python train.py --num_hidden_layers=16 --hidden_size=160 --num_attention_heads=5 --num_key_value_heads=5 --head_dim=32 --intermediate_size=512 --vocab_size=1024 --hidden_act="squared_relu" --norm="layernorm" --norm_place="pre" --norm_eps=1e-05 --positions="learned+rope" --rope_theta=10000.0 --rope_fraction=0.5 --qk_norm=false --attn_scale=0.177 --bias="none" --tie_word_embeddings=false --parallel_block=false --init="uniform" --init_std_qkv=0.0711 --init_std_o=0.0 --init_std_up=0.0711 --init_std_down=0.0 --optimizer="muon_variant" --learning_rate=0.00484 --lr_mult_o=1.5 --lr_mult_down=3.0 --beta1=0.95 --lr_head=0.00642 --max_grad_norm=2.0 --warmup_steps=200 --schedule="wsd" --decay_fraction=0.852 --decay_shape="cos" --final_lr_fraction=0.0 --batch_tokens=16384 --max_seq_len=1024 --doc_mask=false --train_tokens=152800000 --max_steps=9327 --dataset="wikipedia_en"
Each number is 128 + 24 x the weight over its row's rms, rounded and kept within 0 to 255. Layers, rows and columns count from 0. The size above them is the row's rms in percent of the matrix's.

# layer 11 MLP down (transposed), 512x160, rms 0.204, rows 182-281, columns 64-95
size [ 99  96 101 101 100  99 108 104 100 106  96  96  96 110 107 101 110  98 104  86 104  99 102  85 109 102  99 103  95 101 109 108 104  92  97  99 104 109  95 104  99  72 101  97 102  98  98 109 108  70 101  64 100 105  97 113 102 112 102 107 102 114  93 105  97 105 108  81 102 110 108 102 103  95 100  96  79  99  95  95  66 106  99 109  97  96 111 107 104 105 101 106 102 108 105 105  89 102  98 103]
[[108 130 162 108 116 102 156 161 120 123 177  98 170 130 162 105 110 154 133 118 119 129 104 161 125 130 118 137  95 136 119 135]
 [134 149 122 100 121 153 122 137 138 125 116 151 121  82 146  83 129 118 125 115 165 128  94 111 134  95 118 158 114 124  93 141]
 [121 150 131 161 125 124 134 133 120 132 135 129 122 125 123 142 148 149 159 131 103  89 154 125 132 116 131 200 122  94 121  57]
 [122 114 135 133 120 151 113 101 118 103 146 125 145 127  95 139 147 122 112 109 161 144 141 126  95 164 124 114  94 121 170 142]
 [119 146 128 152 141 111  64 139 134  83 107 129 121 123 114 146 137 137 149 153  95 118 116 100 129 189 126 135 111 151 123 109]
 [166 108 164 123 140 155 156  90 101  96 113 157  91 147 152 119 153 140 122 140 143 108 130 136 117 155 102 133  94 152 125 130]
 [112  80 151  93 113 117 100 179 107 136 154  87 124 118 120 141 116 140 121 130 138 143 160 137 102 187 136 137  74 129 125 116]
 [100 153 102  98 142 126 132 118 120 151 135 142 148 112 139 158 111 150 131 144  99 106 124 104 120  53 104 157 115 145 153 120]
 [155 104 122 151  99 142 142 134 135 125 159  96 139 148 117 106 147 100 159  81 187  97 136 126 117 131 111 119 147 139 110 167]
 [162 122 127  90 113 121 109 157 113 147 165 108 142 124 148 158 101  96  89 113 173 108 117 108 106 128 121 124 164 138 146  98]
 [100 105 124 126 103 165  86 175 166 181 124 110 174  99 125 139 125 133 132 113 125 115 107  78 130 101 108 124 103 184 157 138]
 [109 107 134 108 140 113 174 138 131 116  90 132 146 154 132 102 149 173  53 136 150 117 139 118 130 132 129 119  92 125 127 123]
 [163 126 157  94 122 105 115 114 140 127  99 112 105 198  96 158 159  83 102 114 110 123 132 140 141 107 120 123 140  80 125 117]
 [121  86 117 104 150 141 143 135 112 139 106 145 121 118 165 132 138 156 120 142 117 129 125 120 105 144 141 143 171  94 124 121]
 [150 119 159 128 168 135  84 172 115 133 123 149 147 124  85 127 107 117 138  95 143 110  98 118 104 147 145 111 113 126 123 140]
 [124 126 146 172 134 105 115 130 121 104 168 133 159 138 138 134 141 132 101 126 121 141 113  95 132 152 108 197 167 129 149  75]
 [155  95 121 142 138 121 137 108 119 107 107 138 182 115 129 122 121 161 125  95 146 120 138 127 119 125 141  91 148 142  84 129]
 [ 88 123 134 175 130 155 173 125 124  86 154  97 141 121 134 105 105 127 112 129 120 170 133  97 118 119 152  98 101 158 117 109]
 [154 119 136 146 132 140 131 135 166 103 136 155  99 166  93  94 116 124 140 106  75 142 129 129 131 115 153  93 142 157 109 111]
 [123 137 161 141 165 114 168 105 138 146 131 134 104 120 100  98 163 123 144 110 142 123 140 161 160 121 106 164  85 145 136 121]
 [ 78 128 130 133 138 118 109 148 126 121 117 144 183 149 119 103 113 129 164 103 140 153 136 153  67 108 153 163 127 109 115 168]
 [139 119 128  95 138 150 155 157 110 119 135 120 135 156 120  86  76 113 117 124 121 140 138 143  98 147 117  90 134 151 116 161]
 [139 112  93 145  93 144 137 120 120 121 106 156  97 147  85 136 106 165  90 125 148 151 119 100  98 157 104 154 169 113 106 151]
 [198 133 130 148 122 109 163 119  86 129 192 130 112  88 162 133 155 140 108 191 133 114 110 115 125 159 146  85 120  93 101  86]
 [133 118 104 148 123 148 136 102 137 152 119 108 125 155 123 125 126 111 125 120 139 132 124 119 135 140 116 134 142 118 127 133]
 [ 92 144 162 123 155 112 155 126 107 145  62 176 119 122 177 113  82 152 137 126 151 162 154 131 149 129 106 118 134 156 154 133]
 [108 179 148  98 157 142 103 136 140 147  60 133 141 154 103 143 136 134 159 137 135 144 138 155 130  95  91 193 143 104 101 123]
 [ 74 129 154 108 146 112 111 167 132 123 114 148  81  88 124 149 100 145 176 125 115 111 126  96 143  94 161 147 144 104 126 125]
 [ 91 107 152 105  93 154 128 139 111 156 124 138 121  97  99 119 150 137 163 158 157 114 141 127 113 132 137 117 120 129 171 140]
 [141 132  83 129  72 100 165 149 153 149  87  90 159 146 151 135 129  96 173 147 121 143 109 140 116  76 138 111 145 115 132 113]
 [120 167 111 140 121 143 132 124 149 154 148  92 133 118  84  91  72 134 140 129 139 134 129 162 133 132 170 156 167 119 129 161]
 [116 149 137 123 124  95 154 126 137 112 131 135  47 144 120 122 168 129 117  87 103 125 104 163 115 120 155  83 107 146 100 169]
 [120 137 140 114 144 146 123 124 114 109 118 134 127 140 113 125  90  97 123 130 155 157 151 158 145 111 107 150 142 150 135 187]
 [143 155  87 120 124 109 120 103 106  87 134 142 103 122 164 107 113  87 133 120 184 100 143 104 159 101 146 114 137 108 143 106]
 [173 170 145 119 121 138  82 126 155 149 183 104 126 168 138 123 137 158 126 150  91 157 120 113 143 105  99 136 115  61 107 140]
 [135 133 105 151 108 110 118 131 101 133 139 106 152 135 162 113 115 124 140 109 132 105 130 125 130 125 157 136 128 152 167 163]
 [ 87 102 145 158 129 123 105 103 112 115 108 147 159 158 145  76 113 131 111 130 118 106 134 129 123 144 144 127 145 113 148 148]
 [147 160 114 130 128 135 120 155 160 119 124 138 121  87 130 132 119 123  75 103 165  97 142 114  96 133 120 127  97 148 111 150]
 [126 125 124 104 113 109 120 153 157 101 166 147 121 121 121 191 155 146 129 153 144 102 106 192 153 107 146 157 154  71 123 132]
 [118  94 145 151 116  85 101 124 150 149 101 132 103 142 158 131 129 125 147 111 114 114 133 105 159 124 114 143 164 129 135 175]
 [123 131 126 103 117 141  89 163 155  97 133 141 141 143 111  78 151 150 108 124 122  81 149 137 138 109 169 127  97 157 108 105]
 [138  94 132 161 122 136 103 130 110 134 121 133  66 123 105  95 141 106 128 112 113 102  91 126 125 148 120  97 118 165 152 133]
 [135 108  70  97 104 113 149 134 144 114 131 107 207 157 135 127 145 122 182 139  97 119 136 118 109  96 107 102 112 129 154 137]
 [ 62 111 142 112  73 168 130 111 161 137 100  85  91 134 126 129 101 142 149 110 134 136 145 132  93 111 150 122 139 108 142 139]
 [108 141 150 144 105 130 126 161 109 135 124  97 109 169 115 140 176 155  98 164 117 112 120 123 115 121 107 145 117  99 147 139]
 [117 136 114 147 132  96 172 140 115 132 117 171 131 109 159 104 139 114 137 101 115 138 139 101 110  90 173 157 132 185 111 109]
 [135 127 105 127 133 120 145 191 134 131 153 146 135 148 107 129 149 139 146 130  81  73 118 147 119 142 136 174 113 154  68 170]
 [117 117 143 127 144 100 118 143 122 111 110  96 118 120  89 109 136 158 166 149 103 144 121  92 154 136 152 104 128 129 123 111]
 [157 119 104 124 116 124 184 181 125 121 118 141 112 124 186 124 136 130 132  68 156 116 107 135 153 106 150 117  95 158 106 145]
 [153 125 127 149 131 115 120  90 143 123 142 120 138  97 158 142 136 117 145 135 122 114 120 122  73 138 148 121 124 103 108 147]
 [108 154 100 127 103 134 139 191 130 127 159 128  84 144 121 122 129 148 153 152 138 135 130 102 130 115 146 142 117 133 147 138]
 [149 134 138 170 123  84 144  88 147 125 110 151 117  83 150 137  94 107 134 148 139 126 127 140 124 113 138 158 123 110 159 136]
 [141 118 116 102 153 115 162 142 102 130  99 162  97 129 136 109 133 157  93 145 142 121 167 131 127 112 140 125 104 121 149 123]
 [108 170 121 154 104 131 115 154 138  80  82 129 119 131 153  59 126 133 120 195 126  71 168 137 136 112 127 145 135 124 129 150]
 [133 114 151 146 129 134 163 162 161  98  70 181 131 107 115 103 103 124 150 144 142 152 150 112 175 120  92 124 147 109  72 119]
 [ 95 100 124 115 134 131 146 141 117 134 144 103 127 134 165 152 158  93 137 146  88 120 166 142 127  82 132 149 134 171 133 163]
 [ 96 143 129 117 132 150 108 119 165 119 114 165 151 125  92  74 136 152  96 153 140 142 119 104 105  99 140 118 146 108 131  96]
 [ 92 114 123 137  80 110 147 161 157 119 136 163 147 116 144 146 149 136 139 157  80  65 129 164 131 148  87 107 103 186 100 140]
 [165 167 119 156 136 105 117 151 149 143 104  86  80 130 141 143 126 120 152 131 108 142 114 153  78  85 141 175 125  81 161  80]
 [ 93  94  89 101 148 137 139  94 118 142 162 129 156 166 122 119  94  92 158  87 147 145  90 146 129 137 124 136 135 103 150 162]
 [136  95 118 135 133 103 150 110 123 143 130 162 141 138  87 141 100 139 174 133  89 131 119 132 119 129 157 168 141 160 111 107]
 [137 136  95 127 114 135  93 138 156 110 108 135 103 140 119 119 110  96 159 103 128 130  85 134 134 121 145  59 117 135 159 144]
 [ 95 114 152 116 157 150 107 166 131 120 154 112 148 124 177 143 118 128 121 146 130 109 122  85 120 189 129 131  98 141 123 153]
 [141 121 127 134 159 133 115 134  89  90 140 119 103 161 103 106 105 116 186  65 129 154 129 162 145 126 147 104 102 102 180 153]
 [104 121 126 127 117 159 114 156 126 148 128  96 144 220 111 126 135 125 144 101 127  77 115 133 145 124 121 111 145 145 122 140]
 [115 142  99 110 132 111  81  94 118 186 110 133 149 125 133 123 119 146 129 120 121 102 135 106 121 147 120  78 150 158 106 126]
 [166 121 119 113 118  77  87  88 137 137 117  92 123 179 112 160 136 110 133 115 114 117 166 110 110 140 150 142 144 138 132 119]
 [159 156 117 116 117 130  95 117  98 159 128 112 103  86 148 157 180  81 132 140 132 139 130  72 162 144 131 106  95  79 165 160]
 [133 102  95 118 117 146 109 103 115 131 108 104 155 164 129 107 153 120 133 147 123 166 100 131 146  98 149  94 132 135 126 117]
 [115 127  99  69 130 132 130 110 112 145 173 160 132 148 150 120 124 107 116 145 177 160 136 121 126 154 149  82  83 135 112 146]
 [119 144 127 128 130 110 115 169 102 109 173 116 188 154 115 133 145 120 158 130 118  91 118 166 118 105  96 142 129 130 113 174]
 [ 92 145 117 105 112 113 132  96 107 117 137 108  70 185 144 124 114 150 122 192 120 147 107 106 127 183 111 140 145 129 166 107]
 [162 121 129 126 119 146 102 145 128 156 137 153  93 166 149 124 181 137 130 171 118 136 145  91 156 126 137  97  89 131 125 101]
 [153 100 180 130 114 121 113  97 104 125 153 166 153 153  95 146 107 149 136 142 106 127 136 145 170 133 121 133 141 173  84 116]
 [155 142 123 122 127 127 139 205 143 152  99 140 127 122  94 120 162 136 110  95  91 124 104 105 123 124 126 138 152 148 117 134]
 [ 70 119 116 126 122 134 139 156 137 114 151 139  97 133 140 136 105 116 110  94 110 132 112 127 175 121 166 167 146 109 115 116]
 [114 121 110 121 148 128 135 107 130 124 143 155 134  71 137  94 149 125 107 142 126 146 106 130 137 152 120 121 112  99 119 111]
 [123 121 132 160 126  97 121  89 156 104 125 133 168 112 134 129 133  99 159 122 163 135 133 110  97 165 134 111 135  89 115 127]
 [108 112 108  88 136 120 142 141 116  75 128 148  94 131 131  95 107 115 105 139 156 123 118 168 124  70  96 124  93 150 128 153]
 [ 76 134 166 127 124 152 176 148 124 116  85 153 128 117 108 114 136 167 155 116 146 116 163 117  85 114 134 121 119 139 154 155]
 [161 131 152 140 140 104 110  89 117 115  99 140  96 110 149 179 181 125 131 116 136 138 116 138 105 107 112 122 113  91  92 106]
 [170 131  96 120 125 148  96 144 135 133 127 128 132 128  87 116 112 171  91  98 172  92 128 131 110 131 145 115 128 150  79 126]
 [144 140 113 109 112 142 163 117 119 122 116 110 172 137 179 117  95  99 105  88  90 147 116 157 133  79 109 160 131 108 138 162]
 [102 146 149 122 142 112 134 122 140  98  86 104 136 139 149 100 150 128 117 123 147 158 126 112 133  98 126 162 139 142 113 136]
 [ 83 106 116 111 139 110  91 130 156 157 104 126 133 129 161 116 145 115 106 157 102 161 166 115  82 109 112 153 131 147 132 110]
 [132 101 128 179 131 179 139 110 130 130 125 116 134 100 198 104 137  92  97 141 145 121 111 118 121  90  94 108 107 108 153 117]
 [166 149 125 126 132 125 126 138 125 151 152 104 123 100 145 144 157 150 130  92 131 135 102 130 103 140 120 112 141 118 143 141]
 [103  75 122  97 105 122 148 130 104 110 128 122 143 159 130  97 124 144 159 137  97 130 151 132 125  89 122 116 175 162 113  97]
 [163 140 121 145 123 120 119 177 163 115 154 137  78 118 142 132  84 161 120 116 141 145 134 106 154 144 146 104 127 188 125 138]
 [175  99 125 155 124  80 122 136 102  77 160 154 133 113 134 111  99 107 132 104 110 100 122 113 133  97 148 109 176 140 139  89]
 [ 91 134 135 135 112 166 162 133 130 132 123 161 117 108  77 110 109  73 133  68 123 140 135 107 160 126 152 109 127 116 141 166]
 [126 124 150 134 163 151 112 127 168 121 125 120 117  96 117 104 127  93 120  99 143 165 133 102  93 118 165  65 132 176 199 122]
 [129  89 120 126 118 170 109 179 127  81 133 104 141 113 113 145 131 107 156 143 168 130 122 151 140 126 131 145 178 151 127  84]
 [184  69 155 121 109  92 122 204 125 146 125 138 128 133 167  69 119 143 144 134  98  88 142 138 101  49 132  92 167 131 161 130]
 [105 145 128 125 142 123  84  82 145 153 137 126 133 124 155 136 137  95 131 169 139 105 109 141 114 138 131 118 147  88 115 162]
 [155 140  78 109 132 118 128 100 115 116 120 104  95 135 146  83 120 126 142 125 119 144 133 170 149 134 114 130 157 122 114 131]
 [102 133 155 139 165 128 100 172 102 126 104 116 112 124 165 145 170 104 145 113 156 105 141 158 133 101  78 166 102 189 128 132]
 [120 136 131  80 144 125 111 170 135 136 116  89 161 144 132 153 116  90 124 138 114 122 125 183 112  95 117 125 157  87 114 165]
 [150  90 112 120 130 139 129 154 133 111 121  98  92 146 110 117 131 144 157 147 165 150 125 144 154  93 104 168 129 151 148 151]
 [157 117 138  98 145 130 176 103 105 112  95 139 124 128 110 116 110 117  82 103 119 128  86 125 117 191 114 152 132 136 138 109]]
# layer 11 MLP up, 512x160, rms 0.136, rows 183-282, columns 64-95
size [ 90 109 108  92 105 114 102  96 111  97  92  93 108 109 103 108  91 109  79  97 101  97  80 110  95 102 100  90  93 111 103 109  92  91  98 114 118  92 109 102  67  97  97 110  98 105 109 109  70 102  69 106 105  98 111 102 112  96 115 103 113  94 101 101 100 103  83 103 106 113  97 107  88 100  95  70  94  90  93  72 109  99 104  89  86 106 112  98 106  94 108 111 106 104 112  99 106 102 114 110]
[[132 139 138 159 150 143 157 216 150 103 132 106 139 143 132 157 143 127 122  85 139 148 165 116 116 136 169 109 139 112 113 117]
 [149 107 127 117 143 108 138 156 162 133 105 108 177 143 140 179 134 149 112 167 148 145  88 130 105 150 149 117 122 140 103 135]
 [101  94 125 101 163 128 141 129  93 120 119 150  96  95 117 116  89 138 133 134 115 111 100 106  91 156 100 132 166 134 141 127]
 [124 142 130 141 103 161 106 131 133 137 113 135 130 133 100 150 156  98 150 156 125 149  76 108  91 140 136 140 129 102  95 132]
 [127 141 145 143  95 102 154 146 130 156 150 101 107 125 100 128 126 110 162 138 107 158 115 156 134 122 151 126 122 145  81 116]
 [125 126 155 150 148 123 104 161 156  91 124 118  91  91 114 125 120  97 157 102  85 144  86 170 107 133 114 168 139 122 147 140]
 [171 122  95 115 125 131 120 127 117 150 127 125 113 107 134 101 148 107 145 115 146 100 159 113 130 130 111 134 150 157 125 115]
 [134 124 110  80 100 126 130 138 118  96 121 134 112 111 120 100 129 169 136 161 112  99 142 120 127 144 132 131 119 150 141  82]
 [139 175 128 104 143 155 139 103 136 135 122 123 120 118  85 140 158 118  88 113 138 138  83 148 171  90 126  85 136 148  82 171]
 [157 129 124 135 107 144 157 160 132 142 101 157 118 120 116 139 127 156 144 140 154 140 104 139 103 177  78 130 147 180 101 112]
 [113 119 123 143 168 108 132 153 120 111 168 118 123 129 159 129 175 132 138 111 148 140 132 148 109  98 115 157 152 120 132  94]
 [146 112 108 154  85 117 136 112 204  79 121 146 106  84 143  96 142 173 153 115 178 128 131 115 161 122 144 116 125 150  87 114]
 [143 138 140 133 114 129 132 136 140 164 136 120 149 145  92 156 126 110 145 169 129 158  64 127 129 111 139 120 119  83 103  73]
 [159 108 115 143 164 152 127 126  92 122 135 136 125 133 150 115 161 136 120 116  80  88 116 127 122 127  96 136 123 140 140 100]
 [105 115  90 123 134 133 141 110 113 116 133 104  91  95 114 131 151 115 105 108 101 138 106 158 145 124 192 129 104 146 111 171]
 [114 156 144 137 175 162 164 132 144 132 125 123 154 146 102 122 141 120 126  98 128  91 119 106  90 120 111 144 141 100 106 126]
 [106 163 105 146  78 162 115 134 162 153 124 120 142 131 137 101 156 129 134 133 114 119 143 146 151 154 134 134 165 117 112 104]
 [119 119 115 135  97 114 111  91 112 154 154 133 117  76 141 129 143 135 122 151 139  80 188 149 118 128 161 164  94 130 137 148]
 [112 118 140 120 105 177 168 138 140 124 157 116 162 106 158 136  94 129 101 111 130 156  76 119 122 144 155 121 144 136 143 133]
 [133 163 131 129 140 121 123 105 148 146  97 122 115 110 123 106 112 132 160 142 156 128 102 145  97 124  83 139 128 141 130 129]
 [123 166 117  91 109 137 117 132 160 102 109 142 110 113 142 117 134 127  92 144  76 104 114 106 144 131 125 132 132 143  64 101]
 [ 95 137 167 108 106 110 116 122 121 119 109 113 136 140 138 140 160  97  94  84 149 119 100 192 157 145  73 108 158 122 100  73]
 [136 161  95 131 104 142  82 141 115 122  96 116  72 117 151 134 106 138 125 108 157 148 129 150 143 154 133 170 168 167 168 120]
 [125  88 128 141 142  99 135 127 152 134 145  96  98 110 144 120 115 110  85 149 132 156  96 143  97 144  98 151 125 150 190 124]
 [126 125 194 125 105 145 120 124 122 154 138 117 148 131 126 182 107 132 113 116 129 148 110 112  81 135 110 116 153  64 133 173]
 [119 126 144 147 136 118 158 111 112 117 174 103  91 137  76 152 169 102 137 144 139 155 153 127 150 119 145 136 128  88  88 132]
 [121 149 131 161 142 142  90 199 141 122 123  99 135 130 140 110 100 110  98  71 129 135 114 160  87  84  84 119 128 177 117 140]
 [131 106 103 138 141 138 143 114 150  87 153 101 146  99 145 118 117 131 121  97 130 121 123 128 126 100 136 114 153 128 145 169]
 [131 125 119 109  89  98 142 145 102 138  93 131  40 129 140 117 141 158 133 135 156 159 123 140 109 132 161 159 146 120 148 132]
 [159  96 123 155 118 155 119 127  86 130 118 128  93 136 164 100 151 151 115 168 121 106 164 106 141 114 111  94 142 125 152 166]
 [100 179 163 161 147 129 141 155 144 119  83  99 151 111 103 124 108 137 132 114 164 118 156 105 118 141 109 106 167 123 155 124]
 [106 152 114 108 101 175 127 136 126 161 152 137 114 135 113  90 120 134 129 125 169 164 135 133 125  93 136 128 109 160 124 116]
 [106 145 150 146 192 121  96 134 122 130  87 113 153 165 124 107 118 125 114 133  83 126 138 159 121 126 146 112 168 110 114 108]
 [142 110 135 139 112 144 135 146 134 127  62 135  91 113 113 135  85 121 110 144 134 104 156 133 149 108 103 131 148 156 118 131]
 [140 163 103 133 124 117 115 117 122 108 112  85 146 164 101 155  94 120  82 104 108 103 138 113  97 138 143 116 139  87 149 121]
 [113 141 126 143 132 147 123 136 183 144 146 147 101 126 101 141 128 112 142 133 111 130 101 174 102 158 139  86 141 126 135 123]
 [121 122 149 173 129 147 181 148 108 114 164 113 114 165 109 108 156 124 126  85 113 159 128  92 101 114 124 161 120 120 127 114]
 [ 94 158  92 159 137 169 188 101 155 165 101 120 100 132 113 121 101 132 118 126 117 109 136 156 142 142 137 141 103 100 140 129]
 [153 142 156 140 137 153 156 121 113  92  72 103 136 142 119 149 125 105 119 142 121 125 130  74 154 133  79 119 152 140 126 105]
 [109 143 157 136  68 119  77  94 142 142 126 125 124 111 183 172  94 165 120 135 103 127  67 139 118 176 113 135 148  96 138 136]
 [162 130 115 150 137 142  92 124 122 170 117 127 162 123 162 148 172 135 132 101 120 161 132 163 117  76 130 120 150 138 146 123]
 [116 159  90 126 126 175 160 118 152 111 141 139  86 107 106 135 143 137 104 143 117 149 150 142 137 129  99 130 129  93 139 169]
 [132 149 122 150 173 115 148  70 103 167 134 124 135 150 128 164 121  92 106 150 138  85  47 162 143 141 133 128 150 160 103  97]
 [ 99 140 166 135 128 148 104 152 116 117  99 124 144  97 143 126 128 130  97  86  87 125  88  98 127 171  81 129 121 127 109 136]
 [132 126 141 148 153 179  74 141 132 145 141 122 127 146  98  93 105 148 140 160 149 126 101  96 112 121 111 122 112  86 130  85]
 [104 122 122 148 136 141 156  97 111 125 128  94 114 113 130 116 118 126 187 163  81 109 132 131  87 145 147 191 181 166  82 105]
 [119 127 130 122 107 121 144 130 146 173 127 164 146 115  89 139 143 136 124 115 127 156 116 100 165 136 122 169 172 186 130 128]
 [138 114 110 125 151 109 170 122 113  90 129 126 120 126 105 140 141 143 112 110  91 109 135  72 131 128 145 123 137 151 108 151]
 [168 142 140 110 155 169 103 149  99 118 165 184 120 116 113 145 108 168 123 141 159 155 141 105 132 141 121  95 114 162 142 131]
 [136 109 160 110 134 126 133 111  94 170 105  97 155  68 152 127 113 125 116 117 103 130  94 120 133 179 132 117  95 137 142 105]
 [ 96 121 143  81 115 153 134 141 137 122 100 140 132 150 130 153 148  90 110 106 120 102 158 133 141 134 110  86 110 132 128 154]
 [133 125  95 126 162 110 109 144 105 157 107 126 109  90 141 180 144 112  96 150 130 135 126 150 114 145 122 109 123 175 102  79]
 [110  94 151 133 132 132 137 163 137 128  86 145 101  89 114 113 130 162 139 112 114 142 131 142 129 153 141 193 145 152 168 181]
 [ 95 153 102 170 125 172 139 124 102 173 120 135 157  93 114 178 192 118 127 122 106 146 148 133 164 127 154 135 131 109 146 131]
 [109 144 134 118 176 141 129 123 110 145 155 152 138 148 122 148 182 127 141 164 142 113 104  92 115 147 143 137  79 141 147 130]
 [148 129  78 151 122 112  82 102 171 162  93 123 127 130 171 124 136 119 120 130 143 150 111 124 132 105 131 131 124 154 119 145]
 [184 143 148 176 119 131 129 118 204 118 152 108  95 150 143  75 146  97  95 112 118 143 122 145 152 122  96 153 123 104 167  96]
 [110 124 108 145 125 131 132 128 154 116 127 122 140 126 131 113 175 101 135 138  95 170 142  97 119 123 147  81 155 131  94 126]
 [136 143  88 156 162 137 145 159  97 101 111 124 116 117 111 139 128 139 139 180 127 155 150  77 153 113  89 124 118 127 143 124]
 [132 144 107 148 158 117 158 167 136 129 112 157 100 113 125 100 122 104 106 169 118 130  79 106 143 123 106 182 132 130 157 176]
 [103 127 102 113 109  94 124 137 177 109 124  90 120  87 131 153 121 120 119  88 118 113  69 106 171 129 110 131 120 140 130 125]
 [145 193 187 120 122  98 141 152 146 140 138  76 124 113 100 135 163 127  97 146 114 126 105 184  88  90  98 174 174 149 134 138]
 [113 132 161 143 115 119 132 162 112 142 132 124 116 121 155 171 147  83 107 104  85  99 176  95  93  97 124 103 133 129 114 143]
 [123 120  98 141 117 153 131 105 108 180 122 129 116 192 110 114 117  84  96  71 163 150 133 120 104  99  98 132  80 163 137  93]
 [153 114 139 133 106 155 124 156 118 124 126 163 124 104  90  88 136 142 106 121 120 145  89 163 122  96 113 134 105 120 122 142]
 [122 139 164 181 130 101  93 144 143 169 135 166 171 136 133 124 143 135  91 152  88 108 105 150 120 114 143 116 152  91 157 109]
 [100 137 137 138 154 149 149 170 109 148 169 106 118 152 134 134 104 115 109 107 147 117 119 149 145 109 144 129 146 138 180 116]
 [135 168 175 120 108 136 146 140 145 126 145 151 147 133 176 120  90 121 130 100 154 163 153 116 141 110  95 129 120 148  97 134]
 [130 146  91 124 123 162  97  99 101 158 138 119 127  92 146 113 132  82 145 139  84 150 113 143 126 141 134 143 160 110 146 114]
 [128  85 136 172 124 119 108 130 123 141 135 120 103 144 102 108 150 147 119 144 107 109 109 143 133 128 106 133 151 127 134 102]
 [157 121 119 125 106 132  85 161  85 122 139 104 141 166  54 162 157 105 128 102 154 156 107  81  94 112 148  86 139 105 115 106]
 [108 137  98 121 156 158 122 130 164 191 146 124  88 137 126 204 172 135 107 110 108 126 110 140 146 136 146 129 140 146 118 128]
 [117 140 110 145 135 104 100 108 147  99  99 107 125 110 153 140 141 132 114 150 153 123  88 158 126 148 130  89 128 103 152 167]
 [101 131 151 128 133 136 105 156 116 141 119  84 121 105  92  97 139 131 154 133 101 103 120 118 168 156  87 135 116 194 158 153]
 [122 120 101 105 136 112 111 112 143 117  77 137  83 167 167 115 128 110 162 126 156  97 126 135 119 131 156 143 144  95 132 117]
 [ 92 129 109 118 145 148 108 118 108 123 135 128 154 142 133 155 161 165 105 148 120  65 130 144 147 121 117 106 148 165 168 138]
 [117  78 122 162 103 138 163 129 135 142 122 129 137 173 150 124 126 128 110 172 141 101 101 157 116 138 120 123 134 144 158 146]
 [168 146 136 120 110 115 127 159 154 109 149 152 167 126 107 135 128 164 137 131  85 152 116 135  95 117 114 145 167 148 141 144]
 [176  89 126  90 127 130 135 125 207 156 130  88 143 123 142 142 119 160 122 127  96 127 117 124 107 139 140 119 131 136 134  80]
 [121  96  75 118 109 124 125 122 186 104 127 136 165 134 143 160 180 162 128 112 111 114  73 140 105 143  97 144 135 122  96 160]
 [144 107 117 139 144 125  89 135 134 157  90 113 156  93  94 156 121 112 142  93 124 163 130 143 152 180 178 174 132 139 123 118]
 [122 152 171 150 113 125 142 115 127 125 104 164 115 151 107 156 122 127 110 162 130 100 103  67 140 145  93 159 146 109 132 156]
 [140 132 127 140  86 169 155 124 155 146 138 150 152  80 152 151 114 117 117 111 111 163  97  79 151 125 135 129  78 153  84  96]
 [143 129 137 159 101 133 122 148 119 131 129 143 126 148 104  99 123 132 118 160  84 122 120 176 104 146 121 105 129 116 160 147]
 [146  92 116 121 129 163 122 139 101 109 147 166 111 150 141 126 109  95 110 108 166 113 141 114 107 129  80 174 129 194 134 127]
 [140 129 149 150 147 105 102 132 132 112 115 173  77 115 139 106 130 114 128 114 123 120 105 131 117 128  90 158 113 109  92 130]
 [158 146 125 120 132 130 101 121 131 117 127 100 110  73 115 124 124 144 114 146  99  86 123 145 159 100  60 138 144  89 162 139]
 [124  97 155 124 106 156 122 128 138 128 119  87 177 134 112 141 154 116  86 118 129 162 139 131 124 150 115 126  71 137 103 140]
 [153 118 110 149 155 141  87 159 137 129 130 152 126 111 164 119 122 129 127 120 104 101 135 139  89 112 120 125 112  93 139 107]
 [135 119 105 151 117 107  70 114 143 127 168 109  95  90 130 122 156 115 123 172 168 143 101 133  90 125  95 111 154 158 152 155]
 [160 123 123 170 103 135 150 142 120 102 144 134 120 135 135 126  99  75  99 130 123 107 114 131 118 139 102 146  96  77  98 132]
 [145 105 119 138 122 124  90 159 100 128 114 132 144 121 140 145 164 137 105  95 156 103  92 154 135 138 147  97 121 110 101 152]
 [129 111 157 156  93 161 105 116 116 126 124 165  71 112 132 137 123 164 107 146 128  71 127 153 135 116  82  96 107 130 119 107]
 [165 152 165 162 129 133 137 166  85  58  99 166 144 141 150 118 143 166 126 116 142 180 143 140 157 138 134 132 151 136 116 121]
 [147 103 130 135 111 141 131 126 177 128 124 125  94 123 110 116 100 131 129 138 122 123  86 139 150  79 107 129 128  91 131 126]
 [117 137  99 135 192 124 117 123 147 119 104 136 127  90 103 123 141 153 111 116 140 149 103 144 165 125 147 107 133 143 113 159]
 [ 87 102 110 123 145 130 149 101 147 141 128 137 185 134 159 150  99 106 121 127 107 140 145 116 149 133 126 138 141  91 160 132]
 [149 103 145 123 131 134  89 202  98 124 139 105  99 122 140 156 140 116 106 162 135 111 136 111 133 122 111 149 143 118 102 143]
 [ 85 158 182 174 141 115 107 139 112 135  74 112 135 188 139 126 165 103 105 148 102 158 151 106 133 122  99 133 170 117 104 151]
 [173  97 125 124 109 156 199 157 108 104 106 147 118  84 125 130 145 116 149 134 173 124 122 128 155 159 128 150 103 122 150 111]]